config.yaml
num_hidden_layers: 14
hidden_size: 96
num_attention_heads: 3
num_key_value_heads: 1
head_dim: 32
intermediate_size: 384
vocab_size: 32000
hidden_act: "swiglu"
norm: "rmsnorm"
norm_place: "pre"
norm_eps: 1e-05
positions: "rope"
rope_theta: 10000.0
rope_fraction: 0.75
qk_norm: true
attn_scale: 0.177
bias: "none"
tie_word_embeddings: false
parallel_block: false
extras: ["capped logits"]
init: "uniform"
init_std_qkv: 0.051
init_std_o: 0.0
init_std_up: 0.051
init_std_down: 0.0
optimizer: "muon_variant"
learning_rate: 0.0202
beta1: 0.9
weight_decay: 0.011
lr_head: 0.0061
warmup_steps: 0
schedule: "wsd"
decay_fraction: 0.923
decay_shape: "linear"
final_lr_fraction: 0.0
batch_tokens: 32768
max_seq_len: 2048
doc_mask: true
train_tokens: 172200000
max_steps: 5256
dataset: "wikipedia_en"
Each number is 128 + 24 x the weight over its row's rms, rounded and kept within 0 to 255. Layers, rows and columns count from 0. The size above them is the row's rms in percent of the matrix's.

# layer 10 attention query, 96x96, rms 0.362, rows 27-31,59-63,90-95, columns 0-95
size [ 95 104  69  86  88  87  87  85 105  92 113  99 106 104 108 112]
[[134 135 148 151 128 111 134 183 177 145 145 151 141 165 140 147 105  82 120 130 140 138 163  92 112  96  98 126 127 148 158 148  99 115 146 116 120 105 174 133 129 159 101 145  91 106 103 150 142 132 104 118 109 170  51 122 135 121 140 131 138  68  93 143 128 144 109 125 101 112 158 151 159 125 130 143 147 149 166 105 124 142 126 135 169 100 144 109 125 144 118 141 143 136 105 154]
 [143 164 153 147 147 131 152 128 125 107 155 167  88 169  82 119 108  90 128 148 108 109  93 109  83  92 112 140  69 106 124  93 133  88 114 144 116 158 136 162 133 143 160 110  98 142  89 150 143 102 137 149 124 119  96 124 134 120 134 113  79 136  95 152 128 148  96 111 112  99 163 123 138 121 113 100 118 128 116 103 128 142 148 139 105 129 106 122 131 194  96 110 145 124 120 117]
 [122 154 123 142 150 138 107 158 156 122 147 100  88 167 101 105 124 107 115 110 143 122  77  83 185 149 156 119 101 138 152 104 109 131 129 126 122 126 118 127  90 103 103 165 170 103 147 116 138 118 151 116 118 135 153 136 105 135 169 119 129 171 166 102 115 158 140  48 135 129 111 106 127 152 126 159 131 141 108 102 118 118 154 151 106 129 137 142 121 149 184 112 130 154 131 137]
 [152 149 116 121 131  78 110 140 148 161 115 116  76 110 156 124 104 131 116 115  83  76 131 103 134 123 105 166 131 141 156 140 134 147 149 162 143  95 154 174 171 130 118 100 124 131 115 108 108 118 118 101 139 113  95 110 128 106 146 122 142 106 100 126 161  99 139 103 108  96  93 124 135 155 168 127 144 119 152 132 145 151 167 125 157 148  76 152  89  96  92 119 132 107  87 128]
 [122 138 167 169 117 150  96 130 152 123 171 118 137 110 124 153 140 126 155 121  73 123 129 113 133  90 129 140 106 149 104 132 100  99 135 124  85 124 157 126 119 125 130 146  84 114 104  99 146 131 126 139  96 128 163 149 129 132  97 145 108 168 145 154 106 155  91 142 130 108 178 127 135 108 101 124 145 146  81  80 175 104 148 151  90 138 179 116 125 144 138 176 149 140 145 129]
 [157 136 136 119 135 109 100 146 166 131 131 113 147 108 101 174 132 106 121 132 116 122 195  97 113  94 120 134 127 134 163 162 170 100 144  78 156 125 174 123 125 122 107 143 115 124 136 125 164 157 102  91 114 126 133  84 130 135  97 115 130  95  69 152 147 140 123 146  93 109 154 117 155 115 145 129 123  87 149 143 153 123  98 103 158 130 131 115  92 148 147 155 102 134 118 173]
 [135 155 155 151 143 122 162 141 106 118 119 125  98 142 127 128 151 109  91 140 154 134 101 105 123 155 119 138 116  96 126 120 160 116 128 134 143 167  96 146 106 124 177  62 120 131 143 144 130 108 108  99 142 131  97 100 146 155 117  97 101 138 101 151 137 183  98 177 114 133 114  98 129 114  91 105 131 144 105 101 136 127 141 119 127 131  70 123 150 175 123 107 145  70 110  94]
 [134 112 113 125 108 136 124 135 129 116 132 129  88 153 104 144 115 112 130  98 124 101 105  70 167 172 166 106 162 189 156 129 118 151 157 137 138 121 132 132 108  82 135 150 158 125 165 136 137 144 137 100 144 112 119 136 107 144 142 108 115 175 179 125 131 161  96  77 126 111 118  86 130 141 131 135 127 172 100 120  86 144 148 167 124 153 117 125 149 148 165 114 148 161 139 141]
 [143 131 126 128 146  72 146 108 142 135 132 130  85  85 124 139  77 137 124 123 113  98 158 118 132 142 122 164 113 135 143 176 178 110 105 128 108 104 154 158 158 121  97  79 137 123 150 115 113 130 106 116 101 102 141  71 129 130 100 131 136 130  81 127 165 109 165 117 113  93 134  86 139 145 167 154 123  88 149 113 113 116 147 114 161 157 114 155  89 116 138 117 125 130 102 126]
 [129 123 156 152 115 121 121 116 145 131 164  96 155  61 124 181 140 101 136 138  93 104 138 136 138 115 131 152 152 135 137 174 126  98 129 138 100 104 131 101  86  90 147 139 115 106 118 118 138 138 107 114  94 106 158 126 120 154 120 139 153 130 156 131 109 192  94 152 124 148 183 138  96  99 112 110 149 135  88 131 140 126 136 142 118 129 180  96 112 108 143 160 177 129 128 118]
 [178  92 146 130 122 144 122 149 170 104 114 124 116 115  88 128 188 117 147 116 104 162 132 103 178  93 156 121 113 177 133 131 102 111 133 111 144 140 137 100 139 160 117 134  91 152 178 141 148 131  95 114 146 137 112  90 137 106 141 157 151 120 132  96 137 135 178 125 148  98 172 105 132 111 107  92 164 114 163  89 139 126 130 140 148 136 112 166 110 143 117 121 131 142 143 151]
 [124 102 161 126 124 114  97 168 175 145 141 142 126 154 113 133  96  99 125 155 105 147 176 104 108 109 118 110 117 137 161 127 135 116 151  90 147 161 173 142 154 159  69 158 109 100 122 144 137 148 116 135 115 143  96  84 148 111 109 123 131  72  99 160 149 117 113 145  78 122 150 130 156 131 138 154 129 120 154 105 130 111  80 125 158 126 118 114  91 130 138 135 106 143 109 163]
 [154 164 166 147 130 132 137 136 130  97 120 160  96 132 124 120 156 102 133 140 134 130  96 111 115 141 113 117  91 114 157  96 113 108 117 138 139 166 123 157 128 106 171  83 119 161 137 190 100  85 115 126 139 150  85 113 142 148 139 130 133 134  78 130 151 145 115 145  87 124 140 130 113 122 106  93  98 151 115 106 161 136 134 139 118 109  61 110 145 189 102 118 127 110 116 101]
 [123 116 104 144 111 135 130 131 125 139 130 136  86 145  94 134 111 115 124  99 113 123 106  73 150 162 174 106 142 166 163 128  93 163 158 133 122 130 128 121 129 107 126 159 165 113 153 141 105 141 149 107 128 124 110 138  90 137 140 118 105 158 175 135 135 156 113  83 127 117 137  82 149 155 116 137 125 144  82  82  96 126 147 173  97 165 116 151 136 140 176 101 142 169 144 152]
 [150 128 120 132 154  73 133 111 132 158 106 140  69  89 143 136  97 138 141 101 104 106 153 106 155 131 107 155 109 151 136 150 136 132 126 143 118 101 158 178 165 111 110  79 119 156 127 101 100 137 115 119 109  78 120 110 123 115 133 128 129 122  88 129 148  90 152 100 112  85 119  81 124 147 172 146 122  94 142 122 131 128 154 146 169 155 120 158 101 103 124 107 124 106  99 102]
 [124 139 163 156 113 114 122 111 147 121 168 110 159  75 123 154 137 119 144 130  86 131 138 103 165 109  99 142 138 146 136 162  69 111 134 138 108 114 151 113  87 111 137 136  82 109 108  90 135 138 123 108  84 131 141 157 109 143 153 169 141 129 154 127  93 174  80 165 128 137 163 147 139  94  99 136 146 140  79 106 141 128 144 168 128 139 170 116 112 120 136 146 136 142 132 130]]
# layer 10 attention key, 32x96, rms 0.345, rows 26-31, columns 0-95
size [122 119 130 144 140 120]
[[142 116 156 131 156 148 119 188 155 141 129 139  93 126 149 132 143 137 122 132  87 141 149  66 155 130 138 103 100 153 126 100 139 137 158 105 109 146 120  74 141 125 133 128 109 140 164 130 149 154 118 111 144 144 134  67  98 150 110 147 143 139 112  98 171 149 108 129  95 122 134 122 159 119  91 115 169 116 157  83 172 131 142 147 104 126 104 122  96 140 119 128 148 174 140 159]
 [148  90 128 110 121 124 101 161 149 139 115 159 155  97 139 159  92 137 122 116 103 166 161  99 104  85 120 122  94 150 119 141 137 137 135 124 161 128 155 123 164 134  94 120  74 155 124 130 127 156 104 104 137 143 116  72 133 142  97 128 110  94 108 127 138 163 133 170 114  81 125 143 134 151 134 106 153  91 148 104 146  90 133 159 125 145 148 125  94 136 128 194 135 152 110 133]
 [142 161 160 134 155 122 132 141 134  96 126 149 129 129  80 125 127 110  88 157 158 124 120 156 101 156 116 108 141  96 128  89 142 140 105 142 139 192 105 122 129 187 138 118 143 144 126 182 111  78 115 140 137 136 128 109 141 184 141 123 124 116  84 139 180 172 131 162 114 128 134 153 110 118 100 112 123 144 137  92 107 124 123  94  95 102  96 116 122 153 140 144 123 104 131 102]
 [130  91  95 124  83 176 121 152 135 121 140 121  92 128  98 135 153 124 129  96 100 120  82 121 126 118 173  81 122 162 163 135  91 152 137 111 109 161 130 159 132 102 121 148 150  96 173 116 133 136 157 130 138 121 136 119 117 138 152 143 119 176 174 113 139 114 108  64 122 118  92 126 124 156 138 118 131 126 109 116  94 143 167 141  98 127 125 168 140 113 168 115 135 167 138 134]
 [140 142 118 137 126 114 122 125 120 153 158 125  73 128 121 123  87 138 107 119 104 101 149  94 119 144 104 150 138 164 139 134 185 116 137 142  94 148 153 152 127 132 121 123 153 112 131 108 121 106  97 104 134  93 150  81 138  94 154 176 107 115 131 120 166  86 153 111 144  99 132  76 116 149 185 116 145  97 130 126  84 137 133 121 152 143 110 138  92  94 111  98 126 114  82 147]
 [133  91 158 131 122 118 120 157 120 132 111 101 141 118 127 140 145  82 145  97 103 138 153 121 144 139  96 107 132 114 129 167  86 140 178 118 117 117 146  96 132 114  88 156  88  93 127 112 144 151 131 144 127 128 128 110 132 145  94 135 146 144 171 137  75 149 119 119 156 129 132 147 118  98 126 117 143 128  96  98 187 107 162 164 143 128 182 103 147 109 176 136 137 126  75 106]]
# layer 10 attention value, 32x96, rms 0.477, rows 0-12, columns 0-95
size [101  99 107 103  96  97  97  98 106  97 105  98 101]
[[146 136 198 101 134 127 114 138 123 111 131  96 142 122 108 107 105 156 147 133 178 130 110 121 183 132 120 136 111  99 145 106 150 117 120 149 140 151 146 142 120 124  58  95 133 113 146 125 143 133 115 132 104  94 132 129  69 111 152 127 147 137 183 168 112  79  86 132 110 104 102 166 133 118 125  90 151 159 117 129 154 117 116 120  90 146 122  93 107 129 140 102 122 130 143 113]
 [136 122 112 140 115 114 131  75 139 136 100 118 124 133  95 120 156 134  82 151 149 156 140  96 123 136 161  99 131 117 190 146 134 114 130 168 133 114 116 153 120  81 129 138 123  90 112 109 118  94 180 132  74 117 130 140 131 131 114 138  90 138  80 142 132 102 152 153 113 117 124 101  95 132 162 141 130  89 129  99 117 129 148 165 150 120 128  75 181 140 117 104 132 160 143 109]
 [101 146  77 124 109 146 132 147 132 140  83 160 153 103  96 126 168 136 127 132 114 152 160 110 170 148 112 142  78 120 131  82 162 143 121 157 148 132 120 135 152 120 124 134 131  83 129 123  72 163 104 129 124 142 158 108  87 104 122 114 144 143 166 145 126 119 149 139 169 165 124 163 134 139 110 137 152 104 120 150 104  80 111 133 132 110  99  96 113 159 126 118 124 113  72 129]
 [110 140 144 170 155 126 139 113 117 120 161  67 118  92 108  86 125 109 170 140 131 109 110 166 161 132 133 120 104 159 107 121  99 100 111 112 152 115 126 129  81 154  84  97 120 160 122 121 145 113 117 139 135 181 121 114  92 136 168 142 186 174 110 125 124 124 126 141 110 170  89 135 109 114 123 140 135 139 127  93 140 115 137 135 169 135 151 162 108 176 134 133 134 143 120 127]
 [182 123 157 129 127 112 178 135 145 152 126 145 163 125 113 104 152  80 141  99 103 137 148 114 133 148 128 131 144 108 129 114  84 134 138 159 124  71 104 142 132 112 122 112 177 149 129 163 140 118 137 130 121 139 100 100 185 126 134 146 111 140  76 106 132  92 116 134 146 122  66 119 131 103 160 101 119 134 148 163 155 121 124  94  80 142 119 109 115 156 142 139 120 145 141 165]
 [142 172 121  96 136  99 131 149 139  90 168 130 124 146  94 170 165 156 159  88 112 164 130  99 108 145 144 158 115  92 122 153 125 106 101 126 120 155 115 113  91 131 150 124 131 116 164 132 137  94 113 122  95 167 117 123 151  89 133 148 112 134 135 129  97 119 157 160 105 161 113 134 104 151 116 145 121 183 134 108 140 118 161 183 127 136 142 139  97 127 108 117 144  97 180 148]
 [132 125 136 143 116 170 164 107 149 118 126 179 146 139 124 151 105 145 133 147 115 109 155 121 114 158 114 153 119 148 155 134 140 162 164 150 138 168 144  92 103  86 127 139 139 125 126  54 138 139 172 127 113 156 136 146 148 127 180 166 144 138 115 127  83 129 160 150 114 123 118 109 187 148 107 155 156 130 142 139 144 161 104  95 137 116 140  93 156 142 125 134 130 126 177 127]
 [114 122 125 168 102 153 113 169 112 136 133 144 139 102 163 121 127 174 136 155  97  75 136 112 150 176 116 130 160  98 111 121 130  65 132 129 127 124 132  99 122 113 106 115 113 157 156 122 139 101 140 125 124 161 129 118 111 148 139 119  83 133 138 131 100 160  93 123 120 104 130 181 121 122 138 116 102  97 112  74  90 136 141  93 144  86 153 129 133 126 133  94  99 163 133 173]
 [109 147 127 129  94 118 109 116 136 151 140 134 130  94 142 173 110  82 101 151 147 140 115  96 112 126 132 141 162 165 115 167 130 135 132 165 101 138  69 128 118 123 114 135 112 133 149 103 116 116 111 138 129 145 166 121 120 168 145 127 100  99 127  64 119 129 123 124  94 138  69 152 140 123 127  53 148 150 135 156 141 149  95 137 149 163 126 127 134  89 144 128 172 135 146 148]
 [118 151 105 137 152 119 128 123 122 170 130 121 143 129  93 137 122 137 132 203 129 147 111 106 155 131 130 134 118 142 157 156 103 155 128 129 111 137  72 112 155 136 153 130 114 165 167  87 103 159 158 143 138 150 106 146 168 100  86 152 129 119 116 142  92 155 100 114 144 109 134 113 162 145 152 112 139 114 138 127  91 100 156  93  96 106 157 114 113 122 137  86 138  96  72 140]
 [152 123 132 177 122 158 154 148 117  91 141  71 131  96 168 139 135 161 109 117 150 132 123 123  93 120  80 153 144 123 108 172 144 122 126 125 146  70 104 131 139 138 117 114  85  81 149 130 122 111 140 165 120 149 143 129 139 107 142 202 125 142 161 135 146 133 118 126 146 113 150 142 139 111 123 126 139 141 142 126 127 122 135 108 117  94 139 119  84 129 187 132 163 155 132  83]
 [ 91 128 110 102 130 131 100 159 123  92  96 183 143  88  74 139 113 139  53 113 109 149 138 122 156 124 147 133 144 140 141 113 161 124 154 122 119 104 137 122 149 111  92 133 124 153 113  94 128  82  98  93 108 144 125 157 107 111  91 152 136 123 116 142 127 156 117 103 127 148 148 104 172  80 125 114 102 118  97 167 123 134 146 112 105 103 129 138 151 109 153 121 157 114 166 126]
 [103 115 161 128 155 118 114 104 129  86 144 148 153 146 160 125 113 120 108 104 131 107 192 138  88  87 125  88 128 127 118 135 150 124 125 107 115 176 105 152 148 116 161 135 149 131 166 148 107 141 153  90 101 175 129 133 116 177 137 169 152 142 131 144 103  80 114 158  79 147 111  99 139  88 121 148 112 130 123 132  94 114 145 146 113 110 104 112  93  97 124 132 121 129  99 135]]
# layer 10 attention output (transposed), 96x96, rms 0.38, rows 0-12,32-43,64-75, columns 0-95
size [ 88  71  76  95  79  75  78  70  69  79  86  89  64  89 101 100  88  85  91 102 101  98  95  89  76 129 110 135 123 125 128 113 121 126 124 124 120]
[[132 155 122 100 133  81 120 136 132 145 151 102 146  77 155  82  60 117 129 147 141 160 121  83 125  94  71  88 141 136 117 148 144  94 111 101 156 134 117 121 144  95  98 133 111 138 139 148 131 167 137 126 153 123 140  98 110 139 166 102 125 135 136 110 119  85 153  93 120 100 156 162 129 136 109 166 117  74 121 145 137 114 104 134 150 116 139 117  93 119 158 131 133 137 129 122]
 [112 147 105 116  97 133 173 127 131 143  99 133 142 177  95 179 158 118 129 115 111 158 159 104 118 119 120 149 135 128 141 118 122 132 102 134  82 103 137 135  96  97 153 116 102 147 125 122 138 139 126 100 142 161 115 141 161 151 132 185 143  66 143 149 119 174  99 118  86 112 135 125 190 104 104  82 138 111 127 122 143 119 141 144 144 127 128 112 154 108 110 160 133  83 125 152]
 [134 179 112 144 145 127 139 103  78 129 161 104 119 139 112 154 127  87  70 114 149  74 123 154  97 139 111 132 142 106 125 153 128 119 127 158 165 138 149 146 130 106  98 125 137 129 117  76 162 146 132 138 131 111 113 134 144 139 112 125 107 168 106  92 129 179  83 149 124 158  90 161 161 111 131 116 131 107 198 114 139 120 162 109 127 107 121 154 147 152 125 114 128 116 121 115]
 [ 89 127 118 179 139 100  78 124 142 133 132  75  89 133 144  97 125 150 175 120 128 137  93 101 155  99 102 108 116 122 102 157 157 134 124 108 151 128 120 141 105 159 109 124 118 137 102 161 140 108  93 128 136 112 174  74 103 138 131 124 134 129 160 107 138  73 145 145 122  96 125  95 111 142 151 149 123 122 123 117  98 149 109 131 146 136 153 151 124  95 166 152  95 150 152  91]
 [128 159 125 112 101 145 125  98  95 133 156 143 130 150 125 178 117 148 118 169 154 133  78 179 125 138 113 142 144 155 132  96 162 111 136 145 101 158 102 145 113 127 149  83  97 125 131  95 110  94 119 155 128 122 146 136 145  72 133 102  91 134 182 163 109  88 157 151  77 121 124 120 138 123 117 148 110 130 157 134 115 132 131 105 102 125 128 144 120 106  70 129 132 132 138 164]
 [159 116 150 147 131 123 156 172 124 163  97  80 119 110 137 161 114  72 117 134  91 124 119  91  91 160 102 137 127 139 170 146 154 137 152 122  89 101 150 137  84 110 117 111 140 113 117 102 146 156 131 119 123 121 127 130 116  83 102  96 144 104 105 163 126 153 124 115 102 127 100 133 108 101 128  87 141 154 120 161 131 110 165 122 140 160 157 143 110 109 117 117 146  88  70 130]
 [141  80 115 128 114 118 110 111 127 107 124 213 105 132 111 155 103 131  90 143 144 146 110 123 113 142 156 141  82 109 137 122 135 132 122 120 127 101 142 127 146 169 153  79 121 150 104 127 107 127 128 154 114 119 128 128 148 125 121 111 130 150 107 139 166 148 161 128 139  79 148 114 120  83 117 126 147 117 101 112  85 155  89 123 102 119  85 146 109 110  65 102  78 121 123 141]
 [163 132 126 154  83 137 148 149 124 155 103  82 141 154 178 103 169 163 122 123 142 116 116 135 146 118  90  87 133 165 113 165 159 144 103 137 155 105  97 113  81 152 121 108 167 124 113 121 125 115 185 151 144 153 107 137 120 136 114 110 122  97 183 113 136 161  95 145 118 156 124 165 114 142  95 126 141 104 133 114 149 142 141 103 161 130 118 109 124 132 160 157 151 121 147 136]
 [121 114  96 143 145 132 142 164 121 140 106 114 124 137 118 159 143 118 150 122 127 172  63 113 131 150 111 106 125 116 160 123 159 159 118 125  73 145  82 114 118  90 134  97 136 166 184 131 138  99 153 156 120 125  93 115 122 137 131 113  92 118 154 111 178  86 146 119 144 154 106 163 143 142 127 109 155 155 168 108 132 141 139 135 123 119 145  75 127 109  98 129 117 166 128 159]
 [113  97 133  97 121 118 148  90 146  91 126 147  94 166  98 148 129 132 160 173  90 168 103 152 147  75 120 113 118 143 113 140  61 143 113 127 104 130 129 128 151 114 139 119 134 137 175 137  98 100 153 128 102 123 116 152 113 122 121 124 135 132 136 145  95 121 141  81  90 130 192  92 127 111 110 152 151 114  86 145 137 141 107 144 104 128 169 121 159 124 132 134  97 151 118 140]
 [108 149 137 142 131 117 120 143 146 139 161  45 124 102 152  84  95 172 143 119 149 101 118 116 136 118 134 113 164 112 116 127 116  99  89  95 156 171 123 116 129 138 122 131 112 134 160 130 140 115 111 143 179 108 138  83 109 126 174 135 125 148 139  88 146  76 150 135  94 130 103 130 121 147 106 170 126 130 152 118 169 140  90 118 147 134 129 137 113 137 165 143 101 122 163 110]
 [118 166 128 116  91 118 103 110 109 146 146 223 138 140 112 167 109 117 123 110 125 141 118 105 122 122 132 103 143 169 121 110 138 116 128 120  84 131 186 170 120 129 131 136  89  93 112  67 117 149 156  98 112 102 119 136 153 120 109 143 105 116 115 151  85 113 133 152 111 128 128  95 115 133 144 144 124 110  98  92 110 133 139 149 151 137 108  87 114 129 119 142 129 107  81 115]
 [109 101 111 114 144 118 141 114 172 110 109 115 146 130  86 125 147 130 133 159 115  95 109 139  95 128  93 166 167 141 101 143 132 160  99 145 123 128 141 135 110 105  97 115 142 124 140 101 103  76 103  91 109 126 132  93 132 155 108 119 110 140 109 155 103 151  85 171 127 112 129 108 138 187 132 110 112 142 142 140 130 146 157 147 161 180 122 160 172 142 140 158 126 176 138 162]
 [108 146 158 166 156 127 144 156 123 156 134 114 168 144 137 132 121 157 133  89 116 131 147 111 134 140 145 131 132 131  75 148 149 118 168 195 120 116 142 128 128 178 143 137 106 120 135 114 167 123 103 146 145 127 155 137 113  95 169 135 155 112 140 166 147 157 105 132  99 125  91  97 116 107  82 142 167 176 134 133 136 159 171  75 131 132 117 146 127 112 151 122 129  89 122 111]
 [192 123 132 134 121  98  89 127 108 110 117 185 152 110 125 135 123  84 117 133 107 133 124 111  98 129 164 127  95 140 128 128 142 163 136 132 145 149 133 132 170 140 134 100  91 146 128 115 122 123 122 135 112 120 121 136 137 127  92 114  86  76 115 181 152 128 144 149 168 145 109 123 107 124 162 146 123  72  94  69 121 135  95 150 155 119 107 100 111 134  81 125 140 137 130 160]
 [101 124 165 134 136 141 116 169 171 118  96 178 141 104 151 167 151 118 154 125 140 134  92 110 133 149 172  94 137 104 171  92 167 169 118 122 137 108 149 134 107 149 160 124 129 134 120 175  84 104 131 147 106 145 147 111 109  90 121 108 155 128 144 127  75  84 133 122 122 111 128 118  99 148  95 135 122 157  80 120 121 121 149 121 162 143 117  89 145 106 133 148 118 123 121 137]
 [113 129 144 145 106 142 144 131 124 153 144 117 210 123 154 130 117 141 142 108 158 114 130 128 142 133 122 162 188 109 153 168 125 106 107 132 128 103 140  97 107 112  97 142 140  88  82 136 128  85 159  89 134 145  97 141 104 122 143 111 142 166 144  69 122 148 149 113 137 179 110 132 165 142 153 138 136 152 125 145 118  97 102 117 136 131 164 138 108 165 133 124 171 136 113 123]
 [112 127  94 127 108 123 141  84 137 122  83 136 119 140 145 110 146 149 100  99 132  82 124 108 167 151 140  95 119  74 102 146  97 128 121 130 106  91 133 139 129 120 127 192 160 167 141 153 118 149 143 127 137 144  99 155 129 115 152 134 129  83 106 141 122 113 147 138 141 141 116 133 119 178 151 118 100  85  70 178 127 143 131 142 129 138 152 152 117 149 140 102  77 106 123 113]
 [130 153 112 104 127 127 136  96 134 109 168 149 134  96 136 102 144 181 115 115 149 123 139 137 157  74  89 179 104 108 136 130  66 129 159 145 148 129 101  82 152 114 119 168 134 132 125 115  96 157 139 138 187 116 113 132 131 159 129 154 116 143 152 121 162 143 119 154 154 123 149 113 160 145 140 157 182 103 118  94 139 108 106 116 146 127 119 144 126 123  83 125  99 115 145 111]
 [153 136 121 102 126 118 141 121  97 112 137 172 138 121 102 133 174 147 127 103 115 129 123 154 156 169 133 109 101 153 133 141 142  95 134  99 127 134 106  93 135 142 167 118 107 134 158 112 138 146 103 136 133 133 127 140 110 100 149 132  93  79  88 155  66 132 127 144 109 202 131 112 141 112  97 121 127 137 177 128 131 116 141 173 142 143 161  52 134 136 124 133 137 145 133 150]
 [175 147 118  94 171 138 100 130 110  89 126 121 111 134 143 157 105 133 128 153  91 123 161 118 127 166  96 133 120 115 139 112 150 122 128 147 140 160  96 138 135 111 137 150 121 149 118 147 145 137  95 130 107 103 126 129 135 117 141 156  82 121  84 154  83 128 158 152 159 157 122 151 148 110 146 117  62 121 150 131 108  90  97 172 158 137 161 114 156 142 122 170 175 155 113 108]
 [131 112 108 135 147 140 147 104 142 139 110 149  73 138 102 126 154 156 125 155 114  89 113 153 162 121 146 140  90 139 154 140 114 120 104 142 137 111 172 154 151 175  94 158 136 133  89 140 137 118 124 136  80 101 142 105 130 145 158 140 190 112  96 132 139 147 137 102  99 124 126  82 110 144 119 146  90  76 127 173 145 135 185 125 118 129 109 154 159 120 127 127 104 122 112 114]
 [150 120 166 129 140 127 113 147 150 155 119 132  63 103 118 149 140 142 121 147 131  91 120 106 150 140 114 129 137 156 132 132 125 145 134 142  92 119 115 144  97 170 154 120 154 146 147 135 139  88 143 133  99 151 115 128 142 136  96 185 110  89  67 165  82 145 135 112 148 113 137 145 125 184 150 105  65 109 137 157 124 142 167 118 123 102 148 133 168 132 127 108 114 146 133 161]
 [124 115 111 140 143 131 123  95  98 151 124 120 132  94 130 149 177 142 155  91 151 144 118 143 146 137 151 188 152 124 126 118 145 147 166 118 210 113 125 137 161  99 154 164 148 140 103 149 118 110  75  90 132 171 147 124 125 129 115 130 119 100 133 141 126 100 133 127 138 114 165 133  93 129 107 140  77 101 122  97 103 119  89 150 143 114 142 103 144 120 142 170 150 105 142 111]
 [ 95 139  99 114 133 146 159 174 179 155  81 139 132 142 124 149 105 151 136 137 160 151 167  99 156 118 144 166 136 138 146 141 124 135 147 119 115  99 136 141 117 144 169 174 148 130 132 142 130 123  91 135 120 144 115 104 129 116 107 144 160 129 133 105 140 120 116 108 133 125  71 121 129 154 148 112 127 142 133 190 138 141 115 139  85 145 124 225 103 140 133 123 116 108 149 125]
 [123 168 101 109 146 142 135 123 172 134  82 106 164 140 136 127 154 119 131  99 113 149 121 124 114 122 110 106 125 106  88 193 162 141 130 122 172 126 170 113 162 131 121 129 151  92 112 163 101 117 119 100 172 188 114 112 108 149 114 132 131 121 116 129 130 145  95 186 131 151 120 131 135 123 155  87 121  95 170 114 101 161  98 127 122 141 150 155 131 145 140 115  86 123 136 130]
 [ 99 153 137 124 116 124 115 105 126 149 141 171 162 110 134 131 175  92 109 141 146 145 132 141  66 117 116 143 126 132 189 148 137 119 143 103 133 142 151 121 114 160  98 104 110 138 118 105 149 136  96 105 123 139 129 155 176  98 128 103 118 115 118 133 114 132  86 155 131 108 112 125 160 120 114 154 133  27 113 118 166 104  97 132 119 141 125 129 147 126 138 122 124 116 131 182]
 [172 129 108 114  91 161 143 104 118 104 130 156 103  90 137 149 119  70 119  91 113 141 109 113 177  99 112 106 111 121 103 124 132 125 126 119 136 104 159 119 131 120 168 126  85 118 102 101 157 108 102 112 135 117 136 139 151 105 108 148 143 144 163 119 104 144 120 132  96 135 129  91 102  81 149  78 128 127 154 129 124 136 114  99 115  82 157 184 138 100 131  93  90 156 142 142]
 [123  99 108 121  90 119 160 145 129 158 145  64  79 105 130 122 111 139 102 141 139 121 147 167 150 102 101 159 109 114 138 137 171 122 114 143 136 150 139 121 121 142 109 133 137 104  70 143 121 103 155 116 119 133 172 129 155 151 133 141 153  81 120  90 120 149 101 103 126 121 154 138  88 136 115 113 131  66 100 130 149 113 151 114  96 143 109 160 106 109 118 169 162  93 142 119]
 [ 87 103 127 106 153 123 152 155 133 125  98 130 164 150 102 120 124 121 155 164 131 127  95 159 117 174 101 122 167 120 111 146 122 142 108  99 152 184 152 122 101 129 116 146  91 156 109 172 115 146 162 147 121  92 123 117 116 146 128 139 127 140 125 155 105 177 109 127  80 120 108 165 122 155  95 112 138  84 112 162 110 128  78 148 102 157 147 139 138 109 123  92 107 137 143 151]
 [ 98 128 138  91 110 131 111  76 122 179 138 133 110 100 119 158 159 132  92 104 144  80  87 160 150 118  61 167  92 142 128 144 143 156 137 119 148 146 114 123 143 123 113 107 125 115 131 125 152 122 128 201  98 108 121  86 138 145  98 122 123 143 127 134 165 100 131 137 115 100 113 133 103 138 134 120 117 129 156 139 107 139 118 116  83 163 117 143 151  73 121 120 110 101 129 119]
 [155 129 137 111 112  94  98 142 101 150 101 144  94 118 128 107 129 130 101 112 113 116 103  93 113 149 127 154  90 114 172 162 123 177  71 173 125  95 160 101 146 181 112 165 158 131 109 158 115 117 112 147 126 142 114 102 112 138 121 117 126  88  92 174 132 154 143 100 106 134 111 132 129 114 122 139 136  81 158 165 118 124 166 110 130  97 113 114 110 125 120 115 123 153  89 115]
 [113 148 121 167 123 113 141 106 149 149 135 128 137 145 119  99 131  97 135 127 181 111 164 111 139 126 115  89 133  92 115 130 123 171 119 111 150 118 168 119 157 145 122 122  95 144 109 151  95 151 117 127 121 114  90 129 126 119 113 142 194 115 174 100 148  96 133 147 138 113 146 160 116 162 120 120  93 191 108 120 140 115 145 106 150 114 135  86 149 142 132 131 198 141  91 107]
 [ 94 107 128  94 174 139 126 130 150 128 139 116 132 135 119 141 158 129 147 150 114 148 175 123 151 150 172 150  82 105 139 123 140 100 155 120 156 139 128 134 129 146 125 136 140 123 101 156 166 140  97 151 128 128 134 162 130 123 139 153 165 117 136 161 157 135 162 129 184 225  98  84 133 145 120 137 109 100 159 147 129 134 157 120 112 148 117 102 120 155 118 170 110 120 106 132]
 [182 107 156 154 146 147 142 163 146 135 144 131 117 143  94 156 168 101 109 146  99 124 116 144 112 112 115 139 155 122 156 145 150 118  97 145 173 151 150 117 140 116 118 110 117 154 115 116 101 134 105 152 150 132 103 127 128 120 115  94 121 172 124 122 100 123 141 148 108 142 168  68  82 161 102 109 128 194 134 104 184 140 107 134 152 119  89 110 158 108 131 148 124 155 145 136]
 [157 144 122 154 143 144 134 101 101 150 141 122 108 127 136 162 154 152 115 165 150 145 128 125 104 162 143 117  96 120 156 122  96 127 167 124 152 119 133 135 114 142  99 118 143 155 137 131  91 102 138 107 126  92 135  75 102 112 132 112 140 147 174 168 103 103 118  72  87 172 154 103 138 133 161 167 150 136 108 120 150 121  89 136 107 157  94  96 131  71 125 158 118 143 111 109]
 [125 170 126 147  94 121 109 126  92 132 108 141 151 110 112 135  87  98 123 151 114 112 167 109 109 133 126 104  85 116 164 115 110 123 156 130 127  98 159 144 157 133 111 132  88 146 145  97 143 152 163 128 139 144  90 127 117 102 103 136 150 142 134 113 132 143 100 120  81 172 154 145  90 154 123 170 106 146 203 142 183 149 172 121 144 110 106 130 124 126 136 138  96 115 123 144]]